config.toml
d_mlp = 704
activation = "swiglu"
rope_base = 10000.0
init_std_o = 0.0
lr = 0.00697
beta1 = 0.95
beta2 = 0.95
grad_clip = 1.0
decay_fraction = 0.606
doc_mask = true
dataset = "wikipedia_en"
Each number is 500 + 40 x the weight over its row's rms, rounded and kept within 0 to 999. Layers, rows and columns count from 0. Numbers have three digits each. The size before them is the row's rms in percent of the matrix's.

# layer 10 MLP gate, 704x256, rms 0.184, rows 456-527, columns 0-63
104:606479527520603536496548447486546581427459436550524470543525492532562478554494445488507515486532535538524456514457481494470489454557545441490467515435539501478480523539567498544574443455512525
104:512458513464541495521535456479503529547520448517510479517531517531503515509507505479491565514488456510573527447494468460532448526544504523550473477536434535535484444519480540497437502545469501
100:462486498519535510473523501437470475502496534554441559480517474443442484554519571466461475594553492549457519528575517489517538522525462452532472497544507536480501498508498479496565542550565516
096:502520493465488526523498562586519526410442492589457446547537464513471548554475505442516544432477527570464494522458498521450562491469535464517528471587489485519487569436484530490496558507564492
099:510468467462419491535477484493536475522526551512546460423467511520565519467523482520600552555519511469518469527471485506529429500567536515544458517463473536460497474495477442491497535508506494
099:497493499560462497572456532526560594547537436454454466401541459449488587475489518496496491541515533548481555468493553545432527429428519477525443533490579504489470478514458483576478471554510474
100:515496495493528456511440500527558433502471530449536530528536513479534464425514479502539487447480483571513490493445523587553468513524502507481469554490449579445548494478495512443511478426468478
100:485535534462552428420504519415407494483513490505543484483523542509454586488500496420503422476446481491474454491464477520498535507463491570525455558494514461520487509550443506462490504438496555
101:483525510546514522467484535453553566516595460436442509513524585457498486513501451470513557549497527495486475534529497424545545573547519475459456477477508482483457514525471520510504521503493552
103:547540510581510470542504496453486586535468529454510500538550487538476510536519507484467507554472518601499488546546502461528519514422531558498513498497469535416482491505416539466479431450551531
093:507469441520484436621595486518419529482518448510485583468516526513467597509436461514531506554517496543493587509597532463450564531552520472527420534521515593512500448457484515505510457497498505
102:520528492489461443500486503502443468522490546513532441486523453509506568508553508502496517554534546500440473494463468556576453508567463528495509528527564463465452496522518464429506617582493515
109:536495507501453557542516494472486518501545512566558500434450576534516474511547524558487577453521506477551434510533511540499502463475523475552448504556534542506511490497528534524421530580469554
098:517479472512478549497484439543543491507400433505559507458492517512454448496527503545525461571451530526498513511488458542508537464529497559449486489499544510500516451504558477480401481428501578
092:544472450487470523538512472462555503490541478515497504507491468467514476508490514478404497525480588508512462584465438511416492575488474502525519543445473472524528508543547409547536454524528474
095:517494515381495558441493451478491471541503530447536528437469540505489464495547461513541466473465527413568533582464479529458467529538529426550530492542513515489596497432459528490433446472456496
105:441477428539506442483518490457472515519441497492524496525598537506469582504478540470445636535535477490465533465442526525528510433555506414491488478510523514501570478557533550474542554459528498
100:491484459443528500529523497551405533481472501526496596502479490570530501423494489503484500532488476507506487545490492526475530528536489548421479498428471495483556546435488482481493565491520565
095:469487477480538537442483488513430454515604510557508578498578517486478445505466522473557526525454506531540453499516515557538542528486441517530497523434562457485502431543489536487510530506529499
098:458542460492502448505501544480478514478497478461487430416450521494506452504491502526564485519428515460504477486551515536473490543467504500439458499460477562537445396547452528523497431471443514
104:465504458486509480559510439455394491420467540552512511455535513503508594519522498516499571511568524462547518514466589444455497556500517513483422476525497528527508494486462493559475537496565496
096:509575512541496436486520518617426478415527505485434506487484562424506478471484518525540529473573535500481479438556528457496469548546405501519509487452538533476433508499410390487472599543534490
100:591495469524412522478403459472495449514504499512360512494508438495493491493439494496458484405576437500474512491474523590548495494495588505588508482516449507552457531526549463532499520512520515
104:547578485436492514576539457517495586461521491564519505484427455506515448475500526532568539555488545510486555522449492492537546463573472496543455548486518620412481518488497490523509530512480481
089:532541566378453479546546501494546523520497566452491513460555543481491504507524386498507460552476510498507540540489443542486505479556436529553454505476500515501452558540431508534473571490426481
097:520482504487482541413486454559510556527522485450477585503471506585510430502519503520462466526503518515511555456531447520478553503569573415539462503527477501578478529563554503597506528476448597
101:468569498501518515449496534441490510494503434414571532484550454576431516443581494507531539486523486528581434504438515434526548471491491510451497568612505445496559486519493488455491498477536518
094:566489506496547561465469518495471476499532455501523530505490461456482529526603456491457506567538493474487449383484565499512468481494479417540478432489540531487493493475437498545529448534471490
098:438465560566463535454482417569474505468426581546602588468539474478541490445459477473458508508555483461419510486519547497490476458474470494584439608541449475485520433585496515529552544507472554
102:504465509510531499564548540502480519478479434504444478543561538523505521560558481492508488499478522430408488557460551501464474462441536519537570506486539548454431504457523469495526509532497510
106:452565426529489573439563502546527464484471471532498492444462507473485452457530553486491469504482542472514526467496524478475444515582499562496559458482466436462478418563505510449486517525464497
100:591475456484471464565528511497513569555416584453504525461488437510468501560496564454463569564537473557466494491473494509529444491544584492535503465515445467456506495583452458530456534483540481
101:493494551471512477478545508446495522543475502554581553477454473471508526502431518600603562462502446519530542537494532550509498492518414512438511553493556559541513492477447503513491485503506523
096:533499494475599512521494590493459488446528459504552502532502466514484592490514562491483447480505470452416507490469502530475507504585533511530521518493355518477508468509473503525503469493481471
100:506471519460519491542563442535543510479461479438473510492547519506539427514493517453527563495532483495385529526492523482464535455543495432565475495542514522475549528496458522483568529473467546
097:415484481541527504522559445548450472460490523504491462558520521534535502492442501485561508543556480538482549485458552508463547496511508580486536477523544505524478504582545475533515603530436558
101:482408567548505426469523539474426536497518475481536472491582510520520525531493508499551486542497545510524472524406489508486510514492572453527484459488530504577532541582473487530502492413493546
093:473534506478449573542563544511518551494512567505499478554533552490595513473523455444486495456545491499394458532545471460518535591524573477529584491496430506561482462482427461441490503487528448
095:505458536461568416506605430520534568476509490499494520516507559507550470502551493517531465473501457565452537465531518469528478547584449499544453500519453474513468444453473586456534502515491544
098:496490467482490466502506512527494453472544494524497481513470470493505516481509512488595557564527570506473498488469535507538505519551478514471471560490463493468557505547544484453512540548497497
099:547521499512521485588518540523477490506514461554573487657540547506457537596476580423425494552534551491541436517501533505532500534521536467472484485493478539547456570452427544547532454507499503
100:434557460493456478503525472497481528484456510521537449582580498456490549569483571545479502497438547535458458590527543556505463554479506464572509452487526486453477561486518511531491480474544490
094:537544481479570476527561491534483524437512534479535499500544469525501514491493547497535513568556507496547518559558486470379536440544532416555524512568563507512562471491522506452501471488449493
101:525581530552549528573469507444441463484512448451530445511558531490492537525557474535582478470523442507429500488426522502528490536490497479522527426526550427555506513465491370525443550536575591
097:533535521498520508495524418569519537473490481519487540569553509526521504438530512507534493518509501411459489466506462504518515491447456451550452453491498499515578476542524513538525478482533609
104:576602427516490511519574480518458535486498544612480561543491524388471446455533489396540527465485472543441462583506499503506468529498463521460483409529463499467432531483526534535528478506477488
108:521490514499500505587499516501517535516487530507539578511489457494531484514591573453587484485549513498502532433559553452497508501544489498559555543386411461549419513566450455545551522562582513
098:456505477484430481460422486518470467517452426567525559574478504486539430548544501520570513539474463419559463515468462443488490580537528523522567623450515532581553454482524516540572525491467508
100:468481472529558392477489579518442462559510526523498523516557511469498447417472526525488488548504510568488491514555467482450523480472496486511455587391504483477523442536540504489502437513480534
109:538518497456474590528534519467473469439514484492498489482575471451578486466488506530511486505435483594520508531405476467479469465508482506486485441485541472502461462489510591469525482558514514
097:470423439472448508485515478494487481515493553508516496453487503538549505491483503561490506430438537536502453426505529500442499452499454510493583508416504510513493504464535467533481495509482502
098:485485486424510556543529462512524613472553504567490511524444477568492474462604459515532522548570474528541490516511492477582518496472619487436488492511472593508541517480476443530485478588480544
092:517537537498464459569541476538521441449483474551543615515472488490466554471505426512519554435497490468418553464444488503555522516488466528500564503508499564542480435535495506555465539445495506
105:488499505451464486529489498490471519482501575511454480472523504499456530522479552560553496531491514512542567487525522414480514567426509518596518477493470572419543534566506501533565496529552550
106:548528559518504518474459487569494481510417499492606553535441561493460512449486515498491536500547523485516526512483555495551456540442500497437449474484513494501505490503483571540524413562486541
097:554513482431527408463498443510496570463507457470496521461412470476488512435553589553526526490468555492452513590452472570486491519605473511512428486474493466531527472440509459499539556508535485
101:566569465508515500491441478498536510528564601477526457454542494552465584500502526561532537442465561564467501500471488497482451559520519473516484424495508480504434485480452458511408505511501476
095:477517529462516469408491470531534499430464510512508489528534461453440529501545534466505505462531503483502535492449506488576485464481470562546404588375436559489509527551506444524484496486451576
099:517548447533519507504512540514506423394489552538559461525522470526438480522507564533473524503521444442557535485538555534459450512481476529499521479520525420491399531501486436540553496435523548
102:512524441449563627506516508502442485491453511487533496468533507565455565499458459485498510491527466509512488468499493468469477459596581464543429508468535467515529486507438555474462480474503533
100:443464529534529511588420529477499490456457565488511441488576572594503500510530486508493448494447534484446527488411461521495528536519602481460490480511454532494518494463570501535464522537518486
100:472510521555503574511475433519416467523483422587517515513553433513450425464467466504507509514527456513424585542455410488487530477490489536558522486519462547548456466509495425493448487460490546
097:481426546427544583512571555553377519512557463473511424561499467506509502513485421542472525513534511529487500493532495519487542463503510473450485464497556392586485531444506550566531551479548464
099:459542518378500505497470497495504465480440579516517563499461434419501545432527504485507435498523509399529520493493519563500485477506469446535559480462469505515494513474533542537542448497469570
094:530552472507474470505520470508557501536534490499561516473507433509475513482492534524497590539483494485489424518554441491492480550559512579531593460549497467460470557433487461474506488498427495
098:518443505463432512462471493539586471525540537510476468513583571520534522490511553525603489529467516422496489562433540483472473512535528511577495547438517565444402542435520560538558537532469500
100:504521479481461486505455409489514568486468521501424543405575494597564554522570530506469474569498517425548504469424493486462516448521497444519533443425527519530502530514467538542472442518504517
102:503543575510471524500455464465520489496525547501565487486480462495526444460436489521554470498553552609440441517498540464512523518462590430488461473491416501509507456528505511479540508383474488
096:526532520445500520487523495535500469597568518544516557530547507478397468526530521466585545439448522553496510521473576532487576536530540556530502492440495535528550543580479539492503537596552613
097:515516508462545558513494445518507447428489530576485453453510535478505496452480497543448416467471527538534474568538382498480487489518560451560500513524448523445498489574530508409427510487495597
093:595427467476460476610470541567455482484496469534515485524479461464523541515463499530570488513460514530585492469448464471543515514506551542513436557530512468535550549522459470526479529436556509
099:488588536498526480549503475548540550437473523504532492475501478503579507507509477451472522521551551484510564464526479441449577553483482523553464478552425469417523494489489400452498577459499497
# layer 10 MLP up, 704x256, rms 0.192, rows 456-526, columns 0-63
100:517466513491452605432458526518471489513484506528499495498552542492375507548484526498525553521508513439444528532463489494464498534455501462492454434546496506511487501487446515511520517515519531
104:521522507515376561478447512570475457563431521505531488506484480550411504533503407534518480407485566483500468439469517465508484562491486454473503475476527496523525488517552529504490527456555479
108:492505517505492534524471585472523490514467486532463467488501516476506505529528519529479473553520392525556532535473445433520501504431519496494575516458494522557526527565493561575425556469618529
100:464459441492525470504469526486484506472531563531548604500468457505510594496544518503482426481522505519513497579440486505494490472509519543443445485497508499470406460535546441468481539539470484
096:491462508466520508486479530524587551557467516491573507490522533477384464471511454450539551528514512471488433506490500467514496439526485561541476507518513526503457424468485509534514512530486562
102:580556528524549449489467476507529414550527522514457565405486516476486531517470504481497489541587503526460463545579403501413551455545459533509489472505476524447511439421529465546483524517541478
100:509425481521394557441528495548538560488565509525565598467534463462471503530512536487500508517550505488459449440486485422504604526522520526523553455516527528474475523538509515534453483477516503
094:508510479466438416509520498496457463523524529555483464535497475466420499462520490495493500575505461448530614571498514468426413543465502548528556511491514499539544435559470525417566437572484420
098:459569537508533500497491490443509522493497577516459460627467485523511399501479519545520532467438540434463558531584470500445431524562447482489450549521555465500483479500448484506496527470453488
096:494486522534483493477540504471479542521459518440599592486514521508473516456472555457574497478553541486509557522577514499478480516421565494566500512571442507489448507492483473518498423458503507
094:476508444468501514462542487518477521461520479498515506498511486439511514535541498509488484463450451507503534539578504544488525476580529453500468463461458460460494477474543410477461522543483522
105:472517562515546480491530503556509496545512497405511552574481505451507511561519520593489540497478579484530514487441508606453483496499482482501485497463529551509515506546477443506539479489425420
106:540455463443514462457454568463525484538526506433487520505513518429456411409548507475478552499448487501554486572543533409479515506455473437483460484460472579539520553482456540472511553517470490
100:501560458507494527509546472577523463537498552524520434513476505517517519534505533532476495527490538484471520521485492557513500508531550562458486464514609418456538454537604426575475511549504520
103:491477495496480508504520448528524487457383495479500476471546457520627517456467534502521533496508430583507478468535596469501528458475466632575513464518547508456462521486444471478551496538476545
096:431517534520486482474534522516499470425458554507493474562526519488487470439474488559531555494469451525463434472461603480442578496490424530510473517457502539524503434418523446523458527500502478
105:517406484464492601493430485533522529505565524491425582484518525464557552469440550525439444426435513577529609479510505449479512453562444492486483525516415537565445539461507456540482441526515521
101:537446587510472450525529497506473458427549493574525516437573520462527540591499463509546503544520476513477495519505542539478467444484486509477472559543506539515508470554496571462519489519515513
102:505525505532501515466538461471479548473595442607447453501476589437508429533463521470442447602493540447452557487537411451493480525565470479426452516494568475467464472554467550470468584526553483
094:493478496494436562556550452532503520520516432480546488526529465515536493545532455543486562441521474444535479541450521488530513549463451473570539529553492453523540506463529500559502587487535546
100:508492551444465430587393499525461439496581510504523493587470465543496581543567526552502522518478506475504522487511584439477448550532505497550515464490463490581476461461515475582504516534551529
096:470465501449448412499526489510478534456556491454565526539449506539487524568528429529523486468386548554455468496538434521466525538533445558449385450512435453514489519501460528581495541511496502
109:549529490471517542496491469486522494482523427466501505516535539461462528453454562505489468557458457557489561489500404509482513487460513561421497518527529574494485516461462499474517547517458426
106:459529487563464519508439469512413518485490437485530475478520541414479524422475501535529477466523522490465591528483448432559562530534563452565493438499472526476512488583451496475551540549525550
093:412473443523507456513438438493454410531477531489438562536524489469422569580520470510479555471564451495487493494458497487496552494542536519489502538544507517469513456398521466561495475473534573
095:585501480521452504366523499463468535520531506537479502467419445442457419466472571479481477450549472562510513519578511439548457500457543508486519417483399453518547452471492503458525478548517453
101:507452441528490484497459498561551530506545514463505555522498550473568592539488475509574436473526513550528500533514479458488488521514541493534533522545515551492437510539487420542440505399454471
100:503437492513467491546478493581544533472436482478496534563504477494452531511457435502432507537461485549488578535557444446441481471471548462489463517572492500491550488477547492530493496515489548
101:554483513457513509536484491571439537525455523541463482510469550552425508557422502506443544515520570510496575520566501470537439524486498536511502428549586483531490559433436484508422538536528481
099:509459435543513544568545517541495525521493465499488408508517545488501476521497458484566478536504537478441528529498482418406496487401477529423476474466518529503462501539521475487510521533525478
104:502480477445448498526441581488467424541542517495497525423439583460427560547518564424510457455514518481442402552480551489521491496492537530489478528454510536460481487522481531545476503509518546
103:470496566484464498548515465459483504523441488432479490459516493540516424542539615498530471539502460448513531510474544505560543446487473556508495474494470497469544498590512464507427532515546399
106:516447493476514502411537505517476447435602541563513479558516449468466490578545466499500510508457469492525484498457462526472542411435558502503496482436471548503446518503465480535502517525488467
104:498502501459513547452527482489529455598456502521477520516511514470504371495495506515443515467505418543463506495547489459507482526485498549524525497461556533503536497474475511467545474514471532
098:531548534478509470522523501526555375502570481550535490457529466575472479616500474487537440431489461549531522467517447448518452392567472511520519456467495518513524429524545530563435453530489545
099:457517499463568466517511460504500449589450503492516521434478488502548508366478504489476551502417428554496513477584537484546538458502487470478502557539486504553523489530478467550518511608436527
102:482552529462542545428528492561475527507496484443481485486510492510552486514443532457503458477473475463433529530513512538529533536462415458584497511546569489472563487482453546498482569534481508
093:486502552460378467530496480562459532538540568521414485540507450450518452513427498534512484582536476510517438493491493432465529448563477495514554553468473442511466534528466473404471518500478480
095:454519472513531594485517453518510510447486536503507453464498481459498517524561526532439529479516445470516454487530490508529530536494550503459537482519437468482476573490533459473460518513517497
099:511452480506471519556451530412453440505476458457465479477527481470505474461469525488469511507470512454459488540508484635494532478501448513480487465440508483580540498454465528530506429520472490
099:508482546480568523438481447474427478553513479452504523445463421432534563550511493549547553513510469522563517560446480505546494497484486478522496539492494564458534514477478577554501511496526531
096:490506449543473481534430465507489520526457478505516468537459507463519482490441492455510515528511490487474557417454412476536444525580521492426526524486497468447486472487482491445488522475543460
099:554529488477470453511568495531537528530539526503513538487418558538488469450521487492541454545484518495574471534496502527468496564600598570498499495499433487461480509518560468534553443513448445
097:518486520433526537523455444509459422501534528437486465450471483562534468576478467578533531501559478516488467487568467460485553526533581468456501551513541407485497502485468450477550555467499518
103:500451469473509470456534464589456607479567459496491515475528480510471473522480520513490487533512535513466548364506471474521544521534438495492481556547505500431481551455515508461481490428512551
107:501547508473501559500496506465530557564500513507534520444474450510531487521526462519518496516489493510467517562546556518513463557534478475522541490537462467466539438521401443533509534482452502
107:434432458500504515417522547517502522460515471495542477511531524521457510443464467521441577527455475488485517558542542479533522459524525528458493478493545484374554493560565522453430393507451494
096:487538478421460495446527556480484525524475480470451524527547497515513471475488469542535515483410497496512482543547477416472520547548455496488487531509455533522490519519556541503412483538545504
097:488486517553521503488490538448498535497528481473575504543493478505575460440410529489525492469507501491507508470506466515525563547512455506521455467597474464492545482523417500474467493500599536
104:492445411448490470462513535587507421484507527496414490418487512541537530444544506508475562459557565495508451507516507534512464500471582467491526448531476528499454539578462530577557524595495518
098:438521494538510522565502451335488497489498449495514464390502540543552523478529489453486504549551520534499416501472524534451489505495476556548439425503503512552578479499447505555459473412568448
100:516548454565467388525513497505489483562466529530495458533528498520522461528470582452456491491529524424447536449498497478488490508493451511436502396522505441475470519463468449567512512472530458
093:515471536528553442518496476466530447520505540496508505452469441494462496456444534523526498616461530509424527508546470521499499530529483510431590492455526467467487500529523491467457455473493470
104:503515482510500552550489431468584568466541458490497541502486417529505506521488483508473497474583464479492448543540433536592524536545539512531517566483492515514486461444532521455455553470517477
098:482571459508531425523588500592487435533520461506582502540483552478522507487494494519552491501523565471496539502476539458466493489508514500478525552453473522516488501492540477557585491482541558
097:535499503526461542509488548503494447470514510490524485530472441515443540412441459556489556512500350445539514522477472563508398503452486509507491445523417490458475502481531495468445517524496501
099:533534463527499476507503448517497473518541491474527498450524541557427540450503485467463507553527516577472430528524518511514582551501498512464494525459554547546482537453555445531522474524501555
102:400558521483478506490470452453492504532522523440487497501579497500462464478454456505446514520533457474481476494453470484504415446562487508513501561498480546570466504524517477509489514440468517
098:444448553550476552525507470526446415594486527475395534515452550575599463534535521521508507464418539526453482489477384559507528552507488529548525541513518519536547504508487548497488504509435518
100:511471541512470504491466493432567550528444552468539483542478541477519496579558497470491488545510561597530480483504557504463487501527500498526502504532515476537551511439577540448554525449512440
099:488511485494484467504514562461501504504508491500496505547448509470444433465547535473500472516573527558456415473419437489468462497456485499515485484587483378568467517457401486487479551543505518
106:485472542529426496486516464523494462476586545501480451528479461473481552512499581574525567540479452464476498492542564475575543523508560484482522477561512510552457544434539498518519471562487466
094:534557546498434481521464433478505529551430515499544509491444407570453493560518533508476522577486571526507535474425502504513494617504530493524479528481434554474545427573480559508484540542564550
094:508437517549516504502486470495502510492559453537533495449586497573453516481481502527441410460467541515469501529506563468502526535468513536553501449488546566519451461480465456525576479492467404
093:500449475455553563521460508459507485572550459569461494472503455479451494552514484483458518448587473516576475538553590582492459492467487504525502540472492496471485445484448519481531498490539490
098:525551461493462590416469535487456484462508468486522448515524500495517523535612564502444483488424429524510433463550477492543573424494545541446505534445501432452466514527526431486474483541462488
097:523531498482512516472461485448534442446516532473461455494451507504466528464525564534542504529459494444459505581514485516467475545512475438531555516555504482527590537492566477457557498392488515
097:475498478536558468560499544551506535532458510574484485511574526470480478521519436469553510552458438481461496538473494494466456462506520451524524554524428486502549462603496508481494466483503549
098:524462521494503494511474487489471529456485578520477459526508530549571509488471488544492441544526501419494547474436447464498449444556480445520551482562521480501529563552509523546564503472509543
099:495516463529568527590466475532519516465459491543501521488484457479503506511507509507407483551432536575470450539560533519473539526480523595470436493493485471461463496460482492489511494486502472
100:488525529501454500482530518528468502524523545599500488530547408443525473490576542504533467555470511511561461523562525518474571549514440510553432502472447544500452521490510505482506426484583547
# layer 10 MLP down (transposed), 704x256, rms 0.185, rows 456-526, columns 0-63
098:508480515498440460520502475509476494451555484541482506578476512494493483482498424543559492483539504488503506557518496459506514504485501534453442502460496432530509513432524564526455562439427502
100:401417502523521478510498499526462475477492526489464438507428490521385503513446535524513476495618562466469479461457522439479481468503507495574466456501503443476481492528530485454495506512459516
104:568516519455499523527453492456482452492510538561433563517472477486483558575480529574505581560480460400549466491508522465469524420501450526530516517515436529521523500500514465484498553553518524
099:486526572411451467463508517453473465524522465509471500463483486488558463506476486411464509484461479521452444522507413502516544489454505569428506537551510479476415487428437530518545550453570498
097:470525467503478489547438552531568510512553491456520505533457463571439548536503536544553572537524520430504499533459492464532457529494578496525475577577459425569417512561452423540510483465518495
102:418566517532521514516542448509475493507571425492526458472480524434451452494557493487534462552505541443495494475508543521465518493466459527442512565518580487498571484465407535501442474558509555
107:543521510486525468541540488477490456486482485505514502525569494510532521500506500478524568532504440395474495493459575496485533479489468499540455443499528525465455527478507426549498495516507481
100:453400537466434441601573525499523509464476505547491451572533480411443482497541485517541461521412540469496513435489515510526504500461507563517440575501526457538516521553460487551496509565497481
100:512578502548504515569531443499535461505482471487508522462466464480581440486470532507507411453465497506463605496476606480470465474477461525520487567486491466501540479554471463559524598565449459
099:528500449467460547518551457511468504505505534482507493511517506542548515452504538559542476534520505518488454458462467480445536412519521467483562461452545495500491469494489601502481409465469501
094:497523550518517473539568568500517510488475574521531488460500545482463434481471550498491496498535506492566425432491534482509501479527541497533513497518492476519539453546495476531628498546503525
100:486512478486563504480490472480552431515466509487535557512479569493533550502566499532505536463498559566518495588513516535501458489498501464500492390574521428558443534482479481500513432474498515
104:525491484444457450521486502471494534567490440505491502563518510470491435491486485467458518529544527534465538543545429512488493490493498534446497500467376547522542458471502579510537492508458587
099:526478611519498418500534465454546549507513561522400460433513477434452453574489508529511595465503525423515437457514440477396529527495489528515520520513514531558459514469446517518465496460458516
103:415469471491523441466542431520548483481508490510524482537535495410455442548511506507455468519510538535463604514507494533434568504497494507445468489547452486523482502550490645530502429598449514
096:409570517469524441484468502438556549549459452466494507515504469490474464472466510517426555526494503519484526482428594505461549500493479530431521528511515472464467514542553494462456591557480573
107:521565602481484445494467511512505513460561494554536506497477459510485500511473465534493489468465508495556485554502546475522492495535557517432587574469566465543488463505570528482482490554539454
097:466435470477552485509477507458466486478423518524447460532511496529506542496434560485582502535504456488525586538444493525554444505543524496426531552514525487517457475527563576528446499516535495
105:495524516477435491550523459479437552443520504449493433475465581506471475526465470436478546500555500459475537465507521479606552466448555497512434576543530475521554488538543447499514498515481502
094:515523496505563485467489471542457465486555507470569502440497607452528558514480418532458478557520450452518544456545513541487522608455521452517540452545465454438436533500588493442488511482439507
099:496520501522505533546446502493469454460443508530459494475459507523533538533564540483515524462509545550479451494556527487464520477453505444507534484506546481514486459523419465541557537498472519
098:521479496485498506439493516488560549510403456442521391539465492491467506403582465432450492529531519506538473475487495509483504539473478504576498476488484486556512539489526480491538551516576447
105:512524533523494526481556424508463486598473490492492539432489448526513509486533434547466576528477556484443506526527491455442460561542409417498519516592462528481489523494465526454474558443514487
103:442515470516551518535433484538470542560513510461463486541479563513512507504506526547484503531478526535443516510501475402461524513459506518513550470495516556457539470547548479515470487504466563
097:496451518424512547472492491493513539481480458492489426514543494442528542521479521547515470501490488546506488517494514460480484503515525471504512513448511447583535562478511649575502532499499533
099:438514568516528487572455528442507530552486512538529510517518502537476528532502443514396553571549504505450415535559483486548513504417545477527446520407486533487513445519524438546489494419487552
101:537445528473497532590529535514518561470429452441540529466568503459434549442513462475562559525520488453529455573457502494491517480488505457492536517532480490584430501536478529457512482451537450
100:552529507463426548460463532507465475450536496500515506544525474487389553494476454515451496510469456535449535518444566632525467532548517465496520457474518498487552514509500477482485509559590481
103:457495481508552472492481514553529489467424428481485540414466549526526490514548475453371578499479488474511436522517442514517541428485508422480483459586486485497470477484548514503555487493503502
100:491514559493517514506623610458518534462483492506460532565484467524494500485554472530401534473478547495475493483471525506564488487486489501502458457504504413516549494497503406436537496445484579
102:545482526409453478493533553525547489540502482507475562545502460513568470480472503472455533510453505539404580466539541410570425550534491566538480533541558515561522501518510533461469517553503498
097:507478473519569479464534492534607538510460524419517470531483516469472538529435525417439495464409454563554514464503414487478515546516551561531534500476485476495481456483548501539457474509471523
103:499451576533487511542533463524475529506485484582524467531475528486491435515522544496491497530479562482536507474494409470471498486464550581480508527524520488575561513504460532468454468522523527
103:476519448520551535537491432559527451500479538522510463548488516418472428451422491541535434495557517542525498495457506550488491576492512427498546465575526420401470524413514570517491541551546407
100:532488497527450501464491528530456492481513501579469556528492452481578508466537464432538562481539511508492503523542510534540533520471502466484529529391495592494571506565452458471483427526514514
098:473513524453464491570465492451523411472487442444502479434487508463505501487472592508419532461537449494525482430571471460542587492468605482455477495456437507531455439546548574523526360523469457
101:549480441506568495414525478501501536501500490516554494537454542478501415462544461487467575422509507528471501507466401508459477479501467544547547508442519548468533497513431554448516454538494448
098:479547578508520508487472509505484530481471464435479507507532581446507511554562474486556426449536453479540512492483492550468443533520596457588441544469513568553518469491486399508449488563487600
093:509483500449532466506458479505503496448536593528418489486525439525524436506456450579409444532549430544537457537475457499523505521438608470580499480582476481444427466470584480530468498478472503
101:534533462586489527520452494485477518456457510525515577467518503490513497529524534480510457442466515490467553556496527525552505491496502564504595455472512515531558533549503441492516512418613527
099:532500507556468506450534497480495444520530555469461552546506499521445467499496493500557454536488485510526454461529403515494408496546509482462512545539548494542486578492441492468474509523502475
096:452484544474501498521481547554437484531529426518515469486645458469479520522544444550579561562484473496496447581540427487520529548465460481466536506498544525458450494530504486487537570503423513
101:469408475463507502447444469489507482581438482481453517446520508514484483499511494433454425467473541501509436488507546499548514482540542518516422500464498491477454481493535410428481549501477518
097:499478426456512482495515516487501517541506531518508528458495491458504535475509538434498581462451541491533529458463505477463520474516528462514415549483472595568494460564508470508477438507463510
098:427463492523466520458500480478445481485481572519530592486516516576534425483476491422559487551483510558521469446503610454460515509519514500456523519428538456513454471516493358564531487491528517
104:515514500563499456497502503514470498469494535490487471500484529503551516478490516525519450448490509461389535614438535508446496503460495487454533492502450470574528482471532551464581516542508417
097:532538539456500525476471496461522502445453469423453521546487546508533509462531547455477502500484452576505432447444409567496502520471495552469493529462543448464552423473501465493450497543489533
101:498530586465484470487504486479535473481466466512579492446475504475427489512553461563494527595423560516439512490559486620465495521493455520541456559491544525543476485441518481554519462527548453
100:514547569477572549492504509527502506493566459592449492520573555513482483503425525430505509429566482479501511441533491499500519526451475579498480447503486449452519529567502491521494533503424490
099:522543562565534452507427484485534407523556548468557480534489415557532456514548504435489557488566537475574454581525468536419504550510503534513484501495536521438460513446497567512554468521534595
098:414394442533532517517563581561595525502480507518493530473548479495547484536462492471502464559554470543493508566497509522512457474472449561468447462466577507463484486479419468544558492567443458
103:478543512485469493438514456455477479466474498494527470474475559428484538466527509492462461568493497468469528473529510543490510480422421484515504466477435496484462554511449425547482541549482528
097:495492388497507554485466485495494521572565522472457473542513529527504498502482479502464510571463526532599513475524429544487540453488460518404497443494457524492512528529499435488538527453527452
104:570511461509488561560509533561537520496519492450482507550447454515597500480525521496438578494516409549501472519514489521503478526535513508528425484520399487507525484500482409523455484572519625
099:493457475503420538523452463532514448438535520526537483470493490479450517481497515460581574504510483553485512522535491544427479537499550525452464468551516465491440545427532460476542517398527543
100:525505608409509549539384462504526491497431607466512498535445552540477512428541485501475514502530390447477486520403516525523486437473533519506501474460461487478503563487508646491447539476420494
103:424449519505539545561473478532529478471580495501499473521494575631467492528462522495563506544556480585509461489488540482461544504479437554474525447451432534524555476446465445498562516470497411
099:525456493515495551553443495485491541585417511476522497464528512429487529518482461493495486482481560472470583525439517503505533552447533572560482501461559495536552541528504544566564531505489482
093:532454434492521476459551447446505483569511503445512488485497465419504497530491527495459492497448517516454493421547530512471471495516562469481519485512548511549489559507472575481502514501503531
106:556507538479547464514478496525503517508469544499445433453492486516496551526484548476589509455536536465555502588524490479500521457501559512434469526489509476526452530496506593470500536512496412
102:485460540436519519533506504552478555545554499540565558489535436475522526489465468471480496518513473446526505462528525515492491562533437490505503451433506427486466526487565517506530605444527504
103:471479517529455360445421505579574460470457535423508495462472494501519478417478454481457465529476469528501532515477531543547514455492507452483515497404560497494461508552548480531515480531433456
095:507493510509486522545491498508517534472502515475539473500549488527574437539466523532523578418548473472495478529561451547521530450579485554494510533537546502455498420464457524546456512533563422
094:479467485486518465384512476544603477506529517461433454491501479497487515524444490552493483502467540480483561533475527493456506458527529560533423493543526486443491467496538536522505514491502482
096:517502518494499458498461521477508489491528542498522503530528504488518534466606543474501533520570591532482497533470481518448474456494466479482479517525527440468508508531448439503572481454464484
095:516493557470532497499551568439491564577511517514472529489497457488503508421462548520480528446528513479531435522513467531517531458493510460525448478531459551569543529466547455484516519600519504
098:521493549508500486519480505488454499482572525461471508511520563519472544522452533473510555533509469536495488543482493492495579526530486456487587514436503471518530494493545546446575486497493507
101:505487541474511437418511510528511430526531551479515426494535547640444493442565523481491477521550485473536422433517476462555487399533514478546416509502478527485515540541492462518537515523569479
098:546477560469481507485568515509534488529528492501526482441468485440407485498538491504469464548523487484396530494527577504612535468480508450551511522459533539504526491462507573539497465568495531
098:506517490535525535474478495447451549504404468519477508513555467507500456473533519464503539501441483536496567523518453534518475489454493499403513528475487481486487517466490389565467493464543497
101:515489519469472572519507478517430525541486465529516470526505483535517488526499477456474458515478489457495507550508478534495535558459517508451566546570487473482498551535462531439549472472526480